Each number is 500 + 50 x the weight over its row's rms, rounded and kept within 0 to 999. Layers, rows and columns count from 0. Numbers have three digits each. The size before them is the row's rms in percent of the matrix's.

# v: layer 6 attention value, 64x256, rms 0.0891, rows 10-30, columns 0-127
# o: layer 6 attention output (transposed), 256x256, rms 0.0826, rows 10-30,74-94,138-158,202-222, columns 0-127
v10 102:490471572390516642402588492426550447433527557485414500441485439528582509499502458516587547493501450510444542593483474517526440484511519594495521421479509555446577501447502536438525494563423465507525464523516522587500444565621465482478498507509514490470445583508563555482471564548490555520519501414584550512524498499517546461427486397596647502535525563509383451584475583502503542518516
o10 093:535550416499523470431411413480496561494500485567526591539458478572516550485444568537511414509487378451538521584453520499510518525476423539503520539556404506468427469533504503624522528501469486470489479525488566521493557455425503525437502452409455487554433500472407498490479471533579418563467503562526524550519595507546602464484578507530532392545431531447529561462470547472501516419508
o74 105:400479550540470507531538525484616504415478507480566452556567507544425483571457405477638582546526522524434413544466444484510474481510489527461519562471492482445579368484534507578556490515458593495593432458415431557490494483546446539456442473560539537525463597427439532512523497487487620436430518479489493473530444541503419517452472387471534586458501563454419492570502425456619509506498
o138 094:563498483512438444570555590502541437491506475541462456496558465473455468448607511456350527496490493562493515449424481648447588533467548470485536440485479544507551508477561510572425477483561555552594458460530513515581506525493574452518424597334482513430540547496496402455522438441498474429462445466448507456518550473560565487567475440488478515578415479530530458394430600520395401579477
o202 107:395517558509544492489452515498461417519524529496425533529442540434512528477549499480502342522451580497503459447538433510558496410518526523502439509553411471429562569450495516382454435507493433487438482421489509518469538522534423415501504534571496507540504405549516432499495475494392518436534571525532452492452521503461486417490499584463507458508591474553554540506468473578558547431467
v11 104:533593588467442474442501453474565549510445531522506517549514568504493536436487393489528451560427515576391533422491607446452444488612431515547479504526579526514531579432421533473525479569440534465575527467459560457476574504569538503525476395510436558450502561544584466540527458461502486490583379505445517591565545475509473446453333458395455503556494507498544468595559554524558496449436
o11 097:439410542463526463317538517485481531457452458365434493509480459503379544535564446541566463486459483494512505533539615563625512508514499538501515507504378499551440480537438501489513582442547571503476535471444547482653519429428492570535463438491431485558470473426513506517515363516526519459391541516530474510532493510508454562449479585466427558601507437544539448525486582474477444510439
o75 098:435598414462476605548518497469527519429535454536502536520543517567457422581403424510604507443485447502474514477553407593474456448496531476484438519489525431473551445512530507461560428432507548528446525474462434510427535550491529562358574503444579459443467537547529516514513587570437522529527522546403542394447609432488534491578477529488551473499459437611476473482424544459548514452498
o139 099:439479433521445485501442413503509505458463620432450483475462544454478485480512451495482481528456445437536427594487463487554560510645490519512566448423533472407545588485468503500503466489451505578492524585469463566462502587411401517540419473506490603473459515514507513473520446451519480464605490460513523447519455511491554583447545454414558432392525559442519511457507451541517534546427
o203 099:538457511494535441491483545500522445490546556594566518482507497418565480568409516558492472446512543433520471552482434492469566488486443563495417587497583523479548515480445547621484603487575511461494441483562472459493438450548637456485578564492515414562505521513539532533474510434493511550520469516477510459551454461483479457471512516504541373487462481403453463509500512444484510461424
v12 103:563575530418455522547488510483530538543537580565516538546522569475475507473448493387507549486565495586604494539553539527467511627458573583454562438468452525535501496502542529504484508569463503493557549498480426581501460477483554522556434445495532468532468489547403561440546532457560466495592476485558566525455441556444523597492501518409497499496572495458491493464448614522410495480460
o12 108:411474570558517532553539509441521475497552527570485535527479418493518476504487453552537600626482510502560463498475573423483397477490596526538522452452466492536470510488538477452431481537525437503463559501462543498468556496556520499482495523513591482470480455443537510496494446442518431609566584418532467579458517482569408388545464510517510548536581536528576429421405444466474567447576
o76 096:498559519562549568448522514500536458448557406487453529496569513494499498465493444471455561546546526519458484425584534454595542589546415632480454492534469352490545383475546549475504472550447522443478512391580457485508468546478569464454463483451486463591594548596552574493490503503551525529410453530589438467545557462464553512420437539478465525533445539566512497591490562480479472567464
o140 098:522469553436585474558567402400445434579406552598469463504511455504459452529493579455454548486395465467429583492590495441500482591485526509498505465539512558436555558558500613373528441504520502529414445505480517493514560495526482558564455539525461488443488433543542434481500546528438580539374485580546536544476551542529576532562535521442503519426534526525559564473518512567504529498555
o204 102:569562423504478432501498502534413541511521507473470554506535520471494460470437525492516499511463410483566515532529544432505517509501524417557572487561478450525466618574411508575535552432597515545487446529513541515547438489469467454477407502537472470484504488594457581471525454486474534432481467466515543512441431477470572555549542501563488468503586351436534493428500478497556510455448
v13 098:405477506455447540482473392575630508467443458493501589505530459421574464410530500447539459434512528456597538541507516486466559471520456471528474526601503489532504506475466451478426485425477545420437485481533557462422543396441565475405598483418530522488457474578425517448478534504503537456410502485559463459458471476595422476596561494451547517383526446380570521463550425480544527539523
o13 103:501520496507438548441474521517510470388489507626488532370473477507510463513412520486502471642490494487464537460579514492558535588444494540430424468574506495542467597516502468514521484458533579455514519522558540495469498507502528465488411532471445511561478429420440485532533542518509513549476472519552495436509385556458474541476458464508494308403545613425526439453475473494419459541579
o77 095:539471507525406514440454461475496506516495470493436510517493571564490454447535409567500473436486523537496416548491483443454456513502355478425507441598464485485431541498425493598548432515486414463526552435550508548458541565434524440596558521464553474452547467612512551505639520512471520527493468504597509564562509459499509477420461491515456511440457401465394539431542491554490502543476
o141 100:529555572530508497501564520456449549500518491547568511557505522516493527453602493480464550546608496511505501533506559361547513594435533546547481488568542545532517521529481607496447545435514441513485519491508517479517562483406439480501542550492511519433610469493489471494403517516575531500493504486375487515468511488507492580534620483430452545544563483574513465502443412398527412473600
o205 102:501434527538533468441528503508491416547381523496513461472438460450511543490459599480500485468443471479481522470470486470367543477557542453606469521433423531479516456469635521442494573479474529521516435490504484503506483506416488524420481491520513473536368540460480474387507431497510494450500472555441514473505544486455493457567541557490509634502463461511489517606502633555552506550447
v14 106:455455522515439501492494533465551501524534488491511534525452617509605616471492534468585458472484545499562459439522459552518644462427565435477565514369475534468455407428521571446506584469464366497482509369451485555545487435517447531488527430591452416546446517474532490453542489564580511539504579471506471509450529580451478411495514412500514490593493518576544457498431471522534501459564
o14 105:464473465463547438534502563491425608553506557433597461547501454487414548450515480484475491530441493535429494550579550446582547466497515539523528478603540488545535544571465460464509396471517501474426434412534524443490554496537530479510513475455516447451640427501480485508534455521486414556512487554472457413500420541530527501504492609511537497520524507515543469439464445477586507459513
o78 103:491438541581463515478495523498499428506498500489506524466526490514505431635571567498617526537525582488551490580488451466393535529489478516537489510404523506503562470428513516448507520514449497536437462524527473494497560556572517570428572429479476577501466547499473432468505506517463519493475469450568394468540595535520451474510518494519609535554603525531487543539548414558579472517569
o142 101:539510506440519508450495521493439536512496471480556482611521592441536566503507409577374478601505399503551524421513518509542456546512571404499508453499533483456568465528464537544562499515545504531494384410526500517497481491583527531506482416566549434529531492456500472543448582517552453542544449455479568549530585630475506542505510467507439484500427381455524459446482519469507490481480
o206 108:437481597476459512540478474501618579513562503584443522443525433553550434443514506494549502470555426568542617432475475539515508441516491476493404480458510470545494509471482489528463511448424484471507524594472542539463490454440426484494540569541620531512440483495541560518574478535458533555522550462481477570544558458562500505484512475439476507474448536576466530505549508620500464623456
v15 094:531561514608481481447445526471432468566537502549449497456582506539465437480563614578513482512565467373539446513514398525527588539444563582448508512507520548490527570412553555506536490394439556451583531541522545405545553559492440489518489551440507552609509514488463487561497455491381414471591489435571470466464523499442518421453504398533449542553442542471447434486543451489512465500536
o15 111:576522508440521508480482367479557426493545501470430498600536447459456444405486455518524463499515475570554462517547558415455517612596557449532538539497509526518512499427547551429472458511476518479603444526500448449547410553565532503413438580502428528377517511613476482531469455510555561555455538542532511515437457446485505446483490474563451468428501531557382526394464570570472481592454
o79 095:430493465593496487428518525405496575483537482561502485466636596576516560485535445479432513346547562557515527496536480476456459521536634468531537522586484457532488545464486461527554480528429515625491533381492542591518557574466484507473484475455541538580495511477500518588442534529573462558475532513453478485547521504509588452473505423540448518506529454465520454501475565448575530531497
o143 093:515445372465518473557401508404424543398475516463572576426488429554553438534487539543435459481505492463457489410520545436516462496502390496572582455428550568419521435504474536584559512470528485530550488513495425485410419525570499473566448442553468506501510447465478486500502427497492527446590543536572528500513438454490530498506450437428611541441526602478489500510540497595488507504491
o207 088:570509589500460502562495565625462505559445498471462551443527442517452472461465547408552477398540456513450555488470411487502530477485504532391483466421555486550459495561481446478512495513551493496467555480473509449563432350533469522580521597492450456563471546466475516548526492554558495506599527472441493581480452542480422579453472488435521439563435497523510502525548425487359485480505
v16 093:566453550550514436417499523451458530524492463578522515421517495496557509555552513535449363484543445608444526463478535528537580515435450528504552481572512457530487499528498522580505486436545496506538514518571543532582484480519449445536421538432544478533494529539418435468524521513409536544481432565538519592463583459466520460559494524509465566366455452609614414561438498526537478485522
o16 094:490542490424470474548492492450453437509474515559475449567486473422471518516594520482531500431436491473514522488578424451548492491531550555519465565458563538522520446434436486490434523476478513348464557572558387451511461433501493436554478513460411470522500452484422512406549504468537597522433513481453516540434454493477483548482493510544504528530476523447541563503582512501513554607457
o80 098:490488390516484487492523553513464633528531487501458471454518526510511506376447452540473495519540514504510447471420518349529472599568479448499534437559496498526458496612492470506456457465556530511498527449537548573437512564486505493534408540412511583424515535488529451559430404511446483485552488505563471469579527510483489515539559504519465516492554501542445480514495504467505476530511
o144 100:414543407506594453485558435468497496454501495485591480561535515559399540571466506563494560582462385497473486480546523458537486494399583401494480537517521490470442454519485480505494465537408581469538529399487519465544498462434546560595569453436432484513490439492447552459511544532594497502473454423446638560533468465492468487497572429496419440537453442513496561475410490508611480466475
o208 095:528525439554468439462532483589368530519468519408522518505505586549425593574446549483519596422477543492484554538486502513543543487544511405463547525542551454478534547555520627528482458482586483479393487526473534485522552513552541529409520442472510483405497514532557489549486462484449474494575469522480532458410521484465559550427517471484516424495491432447484512398528428474453429477533
v17 100:589391512521507458477520572444471420518396546413492525543438483571426589540534505519453506489578545470531442561511440480615470532500574514521518396460492615515508456571472496422468520458484589534519423421423515422558479539366552563463403559413522582425492579429514470442510529495550446535560552563469520473504529470531495538515497531388489471526548443469480496449491494487509539473482
o17 100:496533459555426490463486517568476471456578539539537464517543444497455557455523538410570528559619495485473483572429612571480410385467525548470607405520475465578516528485517482521501468477461601390532442470518497535461521500571436435523441387494449500573516475623518517537533452445441435556485421486435561549429528549469567547436566465478572517539481481397492533517473438535509573532475
o81 099:468447611455517576513445426557474480630472429514458457625470577537472472462561515508461509491412499470488388485503440413489522562548479422453554490462537488466521439553502503490524401376465528444534518520571521553589535588419487499546586471526570446523555506392588510486481586546502492482583533545513468406510450539442449471372531526504460546516475549515475516412540475538479542499503
o145 103:554467490530506535535421553486513532407442538559528512486478441505509501484537585528466472563538546498605473441505489479490442492476454505455561515539462496530573519464544602401495529481531509469588542509463544390404412448539476478502425567496492582542427452543476471538455445529562571551513447522376535592563573548485512473457471498534589567537588462467440435556624518428484542476483
o209 099:497590580509511417574510521505502532556485598496578496412519523457512396473421517533489528538473610457542580481549458557410557569520499464473443480528551475461472446572458437551533592460425433660530506539428503500491526530445420532471534496486526409503520530492540415451507455432506475446462599522569509505501609505500486436515447592494522441563522557531555491494447551435465468441567
v18 102:535529555409461523545565468494416511490503486461559553438522530559460411532525399474461619539511513445514628378460515498467514446446445525495465442530509529541444405501492431481593533588493533491564521481482503450550457542435517482553528523490548560453492513481431497502521430481459511569562467570592509581459470443481480453528474500512446588538513530502556535484491509507432574427477
o18 096:427523600481509481445580543378549434411538471511469441519490625561562595552550518539501475417435453524558497585474445563477500530456436550482530519520568591496499476452543479532436488497546476475483520600511430612448505546456572416563434524571510462512583523588489540455441536483491474356412510487528565471583569606463431529477424502459504412437552490474544426543449519530544522438513
o82 100:494547587429525500521501509603529415539480535528574540475583495493456439512502397513438535570548498519483559486481487619417540467471473475497508506434535468428508527490498506466588527522451501522478443484428524460517472457469518490533508521377500470454504488518519520560457471501462407546562558465551554603411534478533609559498460575527508607454431508479525530526445542471453437503629
o146 105:577403466570506440548524466450488508492467507468417561487547508498515490475482535486452601526495446495502513522582461530496459501513573593504411465432435539487526513504399545468566439446463513464443509545543528535589498530517482530578460459558519451650411501545460475515493415512512499483561468615581473484524541356411498473505491524505473419526563423479548423466560525466529549498359
o210 096:443529448504482515535442583483549520487454551526522497496428485440381503514526580493482546447516495527521496411486561389526523500450573467532451488418426385455556487465527477496575539511430568576493523419457529521515535477541547583459518458520424523549522453528536441478495502527466597520455440537461429582541463507521445433508585444426427491565523472536457518449637499510540442415462
v19 102:441469477523485558501503570522431445516499537454504442476468516523438467512402450483566513523370574470474495433525560577456517532555562487407540587509542560486514521516476439486501461525517533391502484522512503490433544557440430553449496424564502533394568533552428491442467549608539519596445537554504573474515445465554577497567400439494493561508512562481522436489483390448547545585552
o19 107:493549502523538429483494521513527506451519484547543532525491544527562457542522458562467483385509492424541530502439561585528425412509458557441491387416488420599483467526537489519498522557498536486490461497512577539582435508574535513519514546471503526595417435462595586492558393522472381478535547518528456522431543527491430469460503513437511490436548505488527450604539428418594500523518
o83 102:521558479610460544526465450376406556503576504508447548453444524456434402446511566474652420477489452551553509474559452576460486560441510427511511555530510544563487500409462471555493503493438505490520535483505380540482539405464550509552495513435445495446606469580483512497485519538472545553522443441595547576497566420474412493450492526510451447535524474541579474507537580529445444442477
o147 091:420407478515477535504447449473558476476452529591498450517506452482657509530521402498437560576357513493452471418515389498523534557610463578507537473461580434463503559526473476515623540585507462498507542435504513492586546563472504489526550493574498543447539505553498496574479529505507468517512505446490484533516494460426538532508558452440546536465452460495426502476510561553619455522472
o211 106:484489541437469514572577529470460499561398530467410502491527508465503490482527417534423485568580565572463487452469548531428527385468465590470428479490527605534506508416456488426440468492492477549409444476447476488440497509505468515409452519542523478406385497491472472549455546496423621458417416433456554468393537546486548493520427467542482534521497467471536540486482561578439544479493
v20 098:509527559532530440534539475559516456552486491544518563501498478452540484402502495454485566484572547530507508576560542548547464533450497558558545644621476539497437549486522509469489533546404478570492556462500480494532489422429518528493497479497598487459508476499648558564434490517521513471543486449605540533573421511477443479524498466535466599476528552541573537412408446506516527508605
o20 103:453499585522496496513570580532547428562497542496535407559528511453543524492535461398444481593534552572486467518516433493585496483432429542412562501484491457576442464488538477539553401515493454444566455463517565532434578420438535512577477543441486450550464474388477446478497524561521428560538494418570499543492546404547528439514495508440527569491557572501549459421517434525423442537499
o84 094:559534516530519520574557519499468557462513565519520502427400496509534500454480446461538440548496454527365546586536502557434524501540563447552414540506397595460484509467462457489516466499468483560458568517573466541469490413509432556453595505550530468530526446551488553532443412511641548526429502473532513546461452531470475479513431433590466534577538523452574492482523498558515440448486
o148 098:570537514508467475486445449404530624466520553544588454509430497519505527515485498532504476476550411471512485470507615443485462497543553533505527557535515491519545520498566548525588426397495560526474552515476411524455545544570549459534445521509517423471477492554525572539497565563568439497435434511473477581476407614554549487388404463512501485516507520609506536488534564488522557480461
o212 102:396481613491427407375456560557487428480470494463518530445508461506599492427443567488513530456436626519551462474489506406507507538426522544573536521472448516478545466477511549488399585531503458496506471450461447491435463561483566535521476469504481532576425517500500509548542422541500527480518574544493483408543565562392489586575607455413495469489483556519480500545536429504580518499511
v21 098:532520532484487485464375483457542529603435533431501493452588577459442452529555416547521556539439457477530450508441537472511524464507537487466373540533567504556520527547532502561576562549459536459490491497462363559489537561473537560523435558435465461499465581555469464494475424429448477497517514405543402473459419422523540486522566502568432558558472545541475508536404573490461505499574
o21 103:541477480438466429466506512468402562487518582416483531563431425479513515487574527481549434567525569578478492523450558540483431457514442543530487505496554490503465439517419494479581490432494498441511551558422538550392488490550488468478536464508502517502534640580492563466486598538468530496536544457479524470424446500533467540518471591535456491568575548426533484435484509567491513448457
o85 100:456570504427545582564536555484499483523478547512566468422583575561486466510410520558505560561516540545494494451402539473447425495445439482540601455552477450502534330441547548515502543596522533580528532442443448439482518478528460561526524533411504522484492539529550548502503475468526436519543519437516477501555517486541574527516485451436495515464452526436448561496480486586491522513621
o149 101:489453511472510449454472547505519517517509427414451548574478531515571399463471484459504531464466510405456443522470454550533520474555475518496578543579648486440504617515417453487542463523585458426461485532545529483416414573412519472577492478499379465496554504506594521479426456471443462456527509574533570505460455467400500516430516522459460466466481514423468549493576488516423431451424
o213 093:596552451565452457489458394520453515498587426495520467521466511452438446507497475495479481445473485403528462486484542541514492526504483527470505581639496497424503493630478402503517472470442524521570407514509519537645484479481477455489523426481555533509487475392457539549449490431554483518506525496429531451474541440574444411469474526542503551505444408594441508480554549505525556493447
v22 094:455558502531564527669467556469534473480489563632461488559479512513498540551507490564579432495487577588458486493511469526442416491391502538518534488375527498466422469581510539544562464489479552431476437526504492539508497549423514535485519493563541562503443566515477494500532514429465443519527550470592515521551422514553546572465451612619474432505521516474506498460575537517438456566508
o22 101:523467494580623513447462500412519538582456670478475498544456421473534555532549458572442449522514548572436470499482439447493561528519478510495564509560458594416513437553492464551516454508513443528484510498519493554550437544481392578466579515472536451446593472509534585480460494453540491605431500517446527461519467533563404435476536446520500494478503554574476429519500512517469397567501
o86 098:514425593495521537454491510504501532534471498463505556441570541489550519496579435544485563542573504584409517436458432389564445585481538475518495505516481392474479537538542547590479527502517495416478543476516521546415538457462439416503565512513519485536543646413534455533446421521523526571491473487539505494520576484498471489441420563495504528532502615533401645539502558509504468453553
o150 096:571490520472518524524493561510515480449514468492521487632498445546455436566448589522441495469559495524535494473556500589455524442531531494390521468505517413566490418529498454463406497399508444618564435512511491396528434562549487572489430422532427528437520473487510594508559477496477471496360499475576506538485579534458554485437511469441467514439477491471472354496485504491503604477529
o214 096:571503528535470469469570504540509396501524446531435458492464517464437457557408426445518533486446463505449438482535516606553538483492465469515541410541492497529419606524516463518487387487532485475471425460566516476502519519436546583490418575596546458462550509516486503532583548523501502451513475541510555479434488449552479565485551533478452413467545384409531547476526471434477411546433
v23 096:481500486478492379462547416535450540407465528560423470470428452469519446528541442518618578532406474486475465506523524544543562571457506532544519418423488481535451522572596432507523537472396592512456566498431475531524547657484524581433506464480555414588456518538565590437461523521553531465408522489467447481552417458497536492443451504480500452508476531579556406479457442526447454454535
o23 101:627449499596486520501463431526525458495551523551568423465498484551420537576483484458583526572481502502565517525544491493472449516462495470445505537437427410433474553422501529470535505484492543411453554420533533414535524504523423515481514519529570545567531494524444419552521533490512377462498425454572505480487532557471607506387549461550540447503607468579432564495532404534463502505518
o87 101:404474562540461496515508458457568594454476485531452498537550533431585563489581432451513611527464458548522424458463505537421502342541476587427558468519495457527410531508495602476559467604462467592487550508580576557452530489476504562499481475375474502560497502450496522483510560470422423509431494535549563459519513547436528538449453447478523511503443581477525525486481528540438528557519
o151 096:475479487538435518433532468411473562512527500465463571515592420504390440535531392490476617487521521585463504533498443502448509538483443449568508514452525462550506540517507372540527479604569447430425479447478483504522466432574553431513527464563520442497476610472522491560505428465439523554457555501515477537534529481487516570499541597452378494515487543588521482431594546487499412534485
o215 092:425643481519428459448461541513496487468561512410521480519460518463532491521504506491394459534479502461465562443385521413587438548483521553486413515523457562451520580495371464534516405423456533547549437451462431515505461488540385582602528485556500489545511412461515480473489587462463485580474432546500485518424566486543376518537557492467435492428560436526463483507460398495652596517516
v24 098:535501443564527515499492519456428505595544503559612539460550589513521485524421446475544505484562587496453441482586449577411538487425549526487560601457564573530535607469502410506415484545471530481516466460514479544466458433524539477570431548515495498514577583564557504476504530479513539449420477454554465578488491578569451520430567446474488504564542431501539580472627455545509501446501
o24 091:576530484502555558458491501469505523458533422481489497469451476409489573500570506523504498541493550418467574576495517454480517479505573522375385526469543456592604541488382445463581562506464459457533478523454520484489448506533572514553545496551467525495459451494483578559485471392432505503457519497621389507400505510589495539582477558487467536491443509538505476538529504539416518422561
o88 102:493578394491504525500502512494445453549515551584546589520519439449487401466442515567459454472430487564524484527521515665469478524496488434477616579541589567544546457357445497631518452542469464566419509476530521558469524457554501440533496495446528470476463464528486477501389514520482430504504447462518570504475473540490482589497521465535590543477499576522486539572514563552519501496431
o152 107:506368450481450534439474473513449531454536547448476403544421526515541505497536547489539529423442437512519480516523482570460455545564440577583485547531427429485555573475555515508454496458489521484549570563499423441532471447415587456539437548451501527466513464436496458417532519522558526536441569542433449470501548575492517488576512501573459468407455520558498556387411421569528636486459
o216 093:515425554562503496411619529511563517481473600448516515557568461512523536520504494465395528475543531501379453483453497457527608505468475513549568488596410542422481535602525515488438433543575563479563557497564478446410530550514468540439534528424496559495502530470531537541504410532517470543487469533448495526596540458505527408509479449409563442456429394515552481494509471443536479453570
v25 096:493466462511502504520504531447517498458592518539498462550533440534623559543519441548617469512452486453514476541514513463513421454529452436479460481587519421444531474582472517438425469576400460574504483455467495445532534438407495474421445418502446481430473454582475450499560461580525530471516573515541459596494535511501470498512466525419440504555579461531542418509517481558523516525540
o25 100:514526474372457474602542527559491465541567514565500468575482473586431489484498490498456524538533461504442524453562461485568464454439545528511511459526518513545476480567469414500548594479541454589497457443544500462540483457534542515574497437468541453529471506453517480455625489423446426374477511457504532499483444608464488484581509527517462468583574425442493436481400556474560445502466
o89 111:501500486560550490462427517358447464423454461487451551525534464433511515526456467510509505568445527512559441526530459299506457527565415389477505434486536486410484528489540498508441568432523558426450517498507484521538470455466453516435489550457430473510551546573461546498504495433481520522481485468514512577417515530469611507417454561499505498512570544524565512476474523512560431459472
o153 097:448527481529468470424522478493580480534494514553510538405491486530379492516508501542521553520529515573522568424470526522543446449482538617484507581579450515481418492520425591577568487488477497442611526542528305446481437542493471504559497525503557511502499480508534498516475519651579513512549523526477469509517521448475486506608564528543505549495504530453441542545549497551463496542641
o217 094:525442609507502482566534450588550528527539456493548505426483581580570444405515494512455521483556540457533528571382459455488525500470557459485526531543472416543600512481546476561497478476528470564498507424506560548387514477494484502468433518544478451549519455475527476523494527573564445545477474494477499435485569536526469438506498536433407586543486564532450443574506521492481518499526
v26 098:488448441492441536511610566476516530474616466567568421548458577451517463561493506472477535502540525489391626492456460500476523519544550485554556514502461546496543633483452504471569431540420510449435442544532511452526531559444555465466508592482469451497549490558487509546464555564495515535526423557479563433470594478450494530642489522563518442510484514580520424447567537459475440498543
o26 106:505533518566542506560513450541527550518553509479470557501509533544577503540438417477544478448482535502492478469498487483510529459438470481504443433543426561556510409542451517462471506454479434577483435421501608437432542590536470520518442499562497468514487506511544470481471499472481495420419431521431450489415577628532578495535491538470535552541479456535586590487511527437526489481530
o90 095:525529429447486523491579517552403498468497487531515534556539437458544437454434523421455516543486490519467407507490617528543451558572480441441527404489462498453443510552431437546540429524465520522490488522573549495580527532480526480501534416501439445479565446522427593567485500488477443502563513524529584597549565458443558564497500490507502526438478516548461393521518381459491491490558
o154 098:466496467532587440525492481530538476482533525564561400495485488535565542527553450593544458512547528549469519589551432515472430487440417608447501574561499582476543512521528576437458519550557520448552433520515493516465575406340519539482517525558503519505488437520565446427495572481539468505434532587417505447449533488551500491576534487532498458593565494518498498503418512537474478478514
o218 099:485500496483528578502436602454473535524416494502507435479489498336448544428507431558517558577607421504496532476502556489477590455428596550516478477422531472432507510466485544504504460561546500495449520500550405617502480415507492452539459494439669445577450556532530621594429480460472528554476456444442472544459404479508476510434556447492530439577506501410515542539428500578488431516519
v27 102:437496413534494558441543485527509588455451580475540525479469461411533497530579474551511572441523377558515461489365501513501495586521468522505501633462507565494492493622601527540501535508424511618401515522504506527524470568484524415525467488569462472453457484451521629477507520494457400465483576540468473501571523523508547426596549570512463556478546478555444537461557495541530479462527
o27 100:563442556597564493544443449533530519485394478507479390529447519453512463503472527565488473520526484458365570465522464427502425493530570537514594523559569545471400458512517569584426421490478459514505469509431579457487449521573526500477510519625471448480470461479394492533503452441494494448482434507411478493504603527451512442498515490523573457489430511538558602488503427430458362489449
o91 097:457465512488477513508584562391547503441488518571534591462522415557518533552444581437499486505498535418467522465439388473521561352522511606463540475469465507534521499539520489517549498557471508501502511544399607499406496510528450503467487471508467587563538483571490464567379543502406493580569446498498564496529524451516589550549517515512536509475478543546475549516516530480497538458477
o155 110:482517489498490536455508522473456522471611561464467401486479603497463604435575425466495477461509519468419474565523556428446517534433522422549398592535478554491504419561534473499424561448423553542474453507529446476413451559505542523481488561570544502560495534458578440474502577534583511429524520521550493446459503567524417467562489525455484474560442516498544494481547545448511585562541
o219 098:437501548438418507478504463526391541483569477502385459580495498518429466525516573503473506494452471550506497558551579546531477663461499523454462523522485459496477495575542423432592523403483469573433539405473509526572585430532494476432544442459519430512512399528462483406537464504573487427470508596491473513436464526502478490492501512554437459428564570494465387496436507588509506522451
v28 103:473447461555482570514534549526593633464548545450519562443532454511486569443548466499560449539518484562534383524555475429427540567429541483486478447464489598519484446546475531528522507522533483573568579454422485432457478458526453560465519461603493462604579448489549514417529441536570528521520473472478510536437618475494560501573461521497548494551533447458465547504453467553495517570468
o28 096:466439586541510498505517556533608433509441569542503463493552476459407558494521550464489492468479453421528496562583484483461430493536546537509464467497543419442603547474557440557491394440505523560574568438514453562397504515585456502462464383533454415444455494498553405481513553533433487484510479439451549466502595503448622515404465486521510446554589523516577506538425510516545479480680
o92 101:498529507451478451434453468560533556381577480575455606491547527418394540551444545487581377551602462535487439452623538356474570486523446473538429517490570571504548529493558467565545560562494525579400475542503500527542486489491518533467560452431468549429561547568474470532538576439582545454458497509536459537437513438535527463499483553486593461501523499494523550476472439602559582377534
o156 103:499508445585569551557511527453492492555431531486557499507395633494619480441527490575447479506454518448594497457455436308479431476470463513481593496534428545477501536487472487430493481488539522544484513495454566536613534463359429474574510571565459441462544475500396476509485533508449446532550552520410528500545611555468546461510462454463445561552554412490526413468553550481466475493530
o220 104:522524481472477477506507448492499408567496447489479523500508477586491486630404443571505554501541478507431553494555527504530514549492468470472571469568457545513473443579466511475553585516434569451522489453470541509528550585555606508420508457472499537511398515545413535501484552453633477490455506515578472542516397481507397539555527517464432568472481564425502490470526502533427561520523
v29 099:492528462489557487629431452570523432489507583467464534480503554463470451515533425421513491497558518470507575457433485487488464546547501472463443529553525530459511577496554529522522593480496478405450418552502460456467574424571505528398488470506469527460486515557602590507543543548522497493574475532524589501486494461481543443547351503505463468528577435548525384470570450567565450449466
o29 108:555388523484535496515535540495472474507438455495531457502539425444477476450523486534503581495471547508490474453439549468541493561508446468573480567433407507554514545482450454441475460364443482522437473577539565467517467491413503469534465563525511531514452504399571510539531502482596448521511526452525531432582518512418545460466375480456497612485499477582548498514591481644492448450523
o93 094:396505526538477428575527505469466425527441577506451583498497482442426550602401446467465527544544471549496494545545442487498344433539454496489505507615476453472510490536593554466511530520404498468520405498470456489408523397591433480381578477534520492435477508595512470408470513554523567446511508498506465545448525444559511528517458497558541473483522528553528389464572440500561613589456
o157 104:554446562547435452539423457492540537500483569506556466537527458455415560467488466457576563524542452549485433514436647568455535619367486548479466495429427464418546542504569520499525601462530497494551549515516491401477415425424491513467481476496616486507541520500460471529484457409565459460435457580423464436501455512526462543581508551548549534447536500507488422557454406581473471459454
o221 093:560554491419526577436465530527498478503545406501436424521554422524492465557560493544563425498569428569368612589533481515409546495526506508492487426514541513498459569567474515629506503520454493516552533487442444561468599531508529541411487531455512518482487495464481552504514499466453542551480480518552479484526527503590464572481540553494519472496470439454516481470381651491447525469531
v30 100:493495507391427426483515417546434518503473509493440457482535537441516488475484536540518553491414458599516497518504525599522551491440483452462518516468526442568518428423464555550490427458477495457505545471466571550478502531521448440441474449558528552509451548466433490502558397424550570435542410505508471523464579521505545465572549520498485555540504484439469469453461442427526493560587
o30 112:638500487560440491459605433538493439526499504469484477594479572452489537560494491523528509523502548446565524495541438479454461539511555530486526442473520468583513483466424512540463588550502522480454476576457482456593489534565494531473513513526484643553515505522521558512614478596484573348435514556473523524505516578461556611363447386475507451450576553445436404491447546508507490571510
o94 106:403545452419524529587411539493426601432491470444541529481546473403426554518524525487554513562525431492422503484457480665549507538470494558497543490419506560547464617522588506501514428469534522537565540537555616474519580520416543490426505461444545526501515481520492579557528523425503502514450484536531557542435485504502567531498572544440479504441532504451544501497497461477375541412503
o158 087:461518474517458528418536507552521474553483405570549501447425501564465564519517470520410501497500492486541461469414574609524455442463464565512520486515404460521447520542466500515499479557538537452464453455501482533448551507466376444546492556587457559569520500420560606563446543515480483570564567545455392509420442438507468502543575531538651540555467446451530414523460445473465462577499
o222 096:437549492618420469386503565561505490571493539443509552531474473573554536511509479421563506504520447439529452508532513474471444532544462426520554519550493527424472633509461510516503417404479567490467500597559525549447516473568550542503536424505471488420531482503484445493545542549505462476391457443539536517445432414446461571450490519525405428484506536573511626454559437548493490527599